{
  "n_layer": 14,
  "d_model": 64,
  "n_head": 1,
  "n_kv_head": 1,
  "head_dim": 64,
  "d_mlp": 256,
  "vocab_size": 4096,
  "activation": "tanh_gelu",
  "norm": "layernorm",
  "norm_place": "pre",
  "norm_eps": 1e-05,
  "positions": "learned",
  "qk_norm": false,
  "attn_scale": 0.125,
  "bias": "qkv",
  "tie_embeddings": true,
  "parallel_block": false,
  "init": "normal",
  "init_std_qkv": 0.0572,
  "init_std_o": 0.0,
  "init_std_up": 0.0572,
  "init_std_down": 0.0,
  "optimizer": "soap_variant",
  "lr": 0.0077,
  "lr_mult_up": 0.669,
  "beta1": 0.95,
  "beta2": 0.99,
  "lr_head": 0.00918,
  "grad_clip": 2.0,
  "warmup_steps": 200,
  "schedule": "wsd",
  "decay_fraction": 0.924,
  "decay_shape": "linear",
  "final_lr_fraction": 0.0,
  "batch_tokens": 32768,
  "seq_len": 512,
  "doc_mask": true,
  "z_loss": 0.0001,
  "train_tokens": 130000000,
  "steps": 3968,
  "dataset": "wikipedia_en"
}
Each number is 128 + 24 x the weight over its row's rms, rounded and kept within 0 to 255. Layers, rows and columns count from 0. Numbers have three digits each. The size before them is the row's rms in percent of the matrix's.

# layer 4 attention query, 64x64, rms 0.146, rows 0-21, columns 0-63
090:159106104111096144096146093145092132086104125110094154085124141080091142119111121121161109156132125159158163133113145115114108139153121143141129132108111112151148197105135135144155130121106088
094:127155112164132078155140118148107096126140136101173154132085143182164129135126115124129136103088149135100093116117138176123173134155115137116168164135129138117129158164113147151131111154129159
099:154128097107119183092151139157126113151078128148087109134111109100125140120129147101118154144152094141116134121131131110107105151096126118115076121160129169081131112134110168087113152110113094
109:137085123145119161166138172169167096123093133156111160149148126127147100152168128129132170145139105133090100138130148119142122145125153090111146134161088124106120086119130159108089117111146152
115:151135110136122140097121158077109117151134166123152141133075136147142097127134080115126126109111149091138110142091118155122060129110121128110102116142164143124155136165112121109166173153101110
135:123117141084148151119144161180145148136120102142111155127094067124129108123130133144149146132141107161108164151136101145127121139088153126142137099140097144085130089109083124104115134081164150
095:159134189126101151091135163141102111113117111132128164138145124115134106121150123095148124174156107113132134138177094118156101165082171125125119126123131108117136145170145107102168146094144108
105:136127149069148130149130173148137167150131169164105177168136133114139125116135163128132142154175119141163118149160133121155111181133140103102158137161124116120098125167119137126120127137112163
102:110106185138103097164136153148149098143105107132122112130143094157170127133130089134127140119124074139099111145108126152148140133159125101169171126114106099134091077094159115129123120126117155
111:135117164163110067159118130141155104131110126123157148124141144186160119121137140141128129105070150178155099130120125151114164089146117112156111153122112089121136091123139124136116116151118170
126:131123137092113191111132120141094122147096126124128105154149121091123164164140135155116148169168105111121170142154159141124090144124136122117107132143114139102119135131146142070098174100146092
081:143123152122093130093120095117092161097081159120136117127120125147110121127130177126129188130158168162176143138075149131090098137112110116133147123179123163125133132112114135130111132128121098
095:118124128138163096128124144133128146112119115136118135130177132146182145140132177128125148124157084116132120127145139090116178123139154112116161185147103151166084130096161162123079120139123146
093:126147159166126173152115113127165099089170131123145116113098181078086159116110102147134112132132175101107190142139145145126134123143122143144096115142149121144153120107136100128151119124152118
088:166120090138151102131114124131127128161134119124110085124149106149155129114124098119148145100077101148157111135112079082118153118149129146118122126083106145108091129108138086155100114147097182
093:139150169128124146111140152145097132154118106145112134144128071097116114119147143137098113173201102131104128122143121129141080177091139118138155124147116134108112117144130143090128154083117094
078:130131141113099153123137159141187172092128134111123198112063149125134118100112148129132083141108177119144143112130127130146106114096128169118129131121117148118156152115110137139169134112143157
099:141141146173106101117128087128130101095123140091158137094088151144145130093111116091109099082088184132150117141102134162112112118149082148105115116127141097157143133131143122122161103140145114
086:147150133149128125116138099100118110176110165107142124130131106161121161137131105110125129145102157121159127161136114144126106159157178150109102121126152137136162143149142081146172191181132112
086:092094120090092105145148151078092095158125135138120125132120133092109124133102140134113135140106108033147124125140185112126163140134138136135126151107125124099130142116103119123106112160107115
110:111127130096128144105139161129071127125101138172085123146131103084129153117127136120112154137175103090124147173148161120156076149143128106121139137120134096119115082118109134083129133111129091
095:134142145109126199142134155142135096125116122162148116145127144085099126156124147149125154147152116113080157137119154165116112153120150096131099110198121114117130131125098147081095145109143131
# layer 4 attention key, 64x64, rms 0.143, rows 0-20, columns 0-63
092:066164106137138113112135130155130140177162112156148118136179129159161135122128138168099141132173131114096135100137125138149141126141118134136123134152145156138119104152171142088087148110174147
092:162155103111116158105072125128096125106151142128111118160132137120119151108099129099128135107107135073162154128137122131132134136099121154147099115077167096143134148108118092170160129169132086
103:132154182109127134151130117130138142120149086104133125101146111127132132136173125163135133132166088135122151131131141106121160147157168107168182145136091135112082121113168158158098113100161144
105:161146199149121146145115099112157141122112129099123155143126132112150087118086120161108115111079158092137105142092152136116132161103131118110119132129095082137138151101123145126126068146121125
103:151130148136116129148134150161155091109111118136146140132130142113130176124175123098127113170154157139084152104135142109156145131175146125152152109107099130132122195168157144130117169089134115
116:152123142176127141152129105124144159109152141067134084130145147128136072165145132145116100118115097153135089142135103109133114115158110116101171159140114117133122114130163155151106071148126149
086:107121150115149117126132133169123124115101088104133142135143127106167077174134120162106096140142114128065114103086146106131095130138126098106156112152098137119100177149112165120106093127143124
103:136133167116155110120101083131112166128116102093134115123154096169128115166117157135139132108110137161155118180117123150093097144098172081172134110112113126101135160133116150146132155130163136
111:142154096145122159108100141135125148111142178149110126163096149125143098136126114124162126131094184102160119162111152130136153142068109134132135119143131076137120156147129144167132119185144129
129:135170152101132136133116097095101177114166171150157142147127154132120137131105134114145099133127165104173133153144141143115120178092112127117133133121199128131153151131109133149171133157126100
132:105111153146129112145150155099185147120104107115137144125152110130142073134175126116138118143134100143103101083150131100131112116127152086121169139171085122120118104106136143111080114098140160
079:092140131181151112155116147130146105173142091115157122115162150130107122149147092134098121115142074139098060105168123143154112141160140102137150135104118118132129152158154151151116115134146144
096:108129118125148121134121122099183130139123098127124122133127126180136103142091130133123132075077118178151109127099126136091142157120136112166109093163124121141138104094085107152145099149143173
106:152082113149118146150192138129124128137096168138110149106123079111107142100141130157149128151143113115148124092131170118114101098139116144092123131104118153108161110106114124107119143090064146
079:122133105071131171126088123122091129135141122147112103116089152131125162175088121090142147086107161114156143136113111145115136152125131164144067121138159131127124107138094142122170132151120106
093:111125113106152133123119161176144156112102110103116111134114111124146073158151115153150123135115067145117137143094122125130141117117141094139178126133082099129122136145134155176093095150172145
079:152113141198131108175172140154098114121130160126172122129149123124143117125145158131093111151133108099101105183132121168145138131176142134138168098119141139137171099150150123142118142127126133
113:140112081121088117112123131121076112144148159166102146118137136114114185112129120109085133146156167082138142133121144132148120127135133132123094111122179145141166127124138120121155184133094091
078:144120126149070117114134172130112110100121104172119160106127152084144154142169147108121125150193116122077136085135132138158112125139135148138135139135120152114154122151124162109108112081113107
092:118174146109141133130114117104146154086134131131153153123148133120120134092139139077181131105109160155122112160163105144100097112095132109151113143130160130155093094131087105140128148070152124
094:137114116149106124102147105110184163103144109088092169103129089113117116133153136114117152139151145168116128142111089107137120129128156092145125092141086169156122136145167164137116142102158156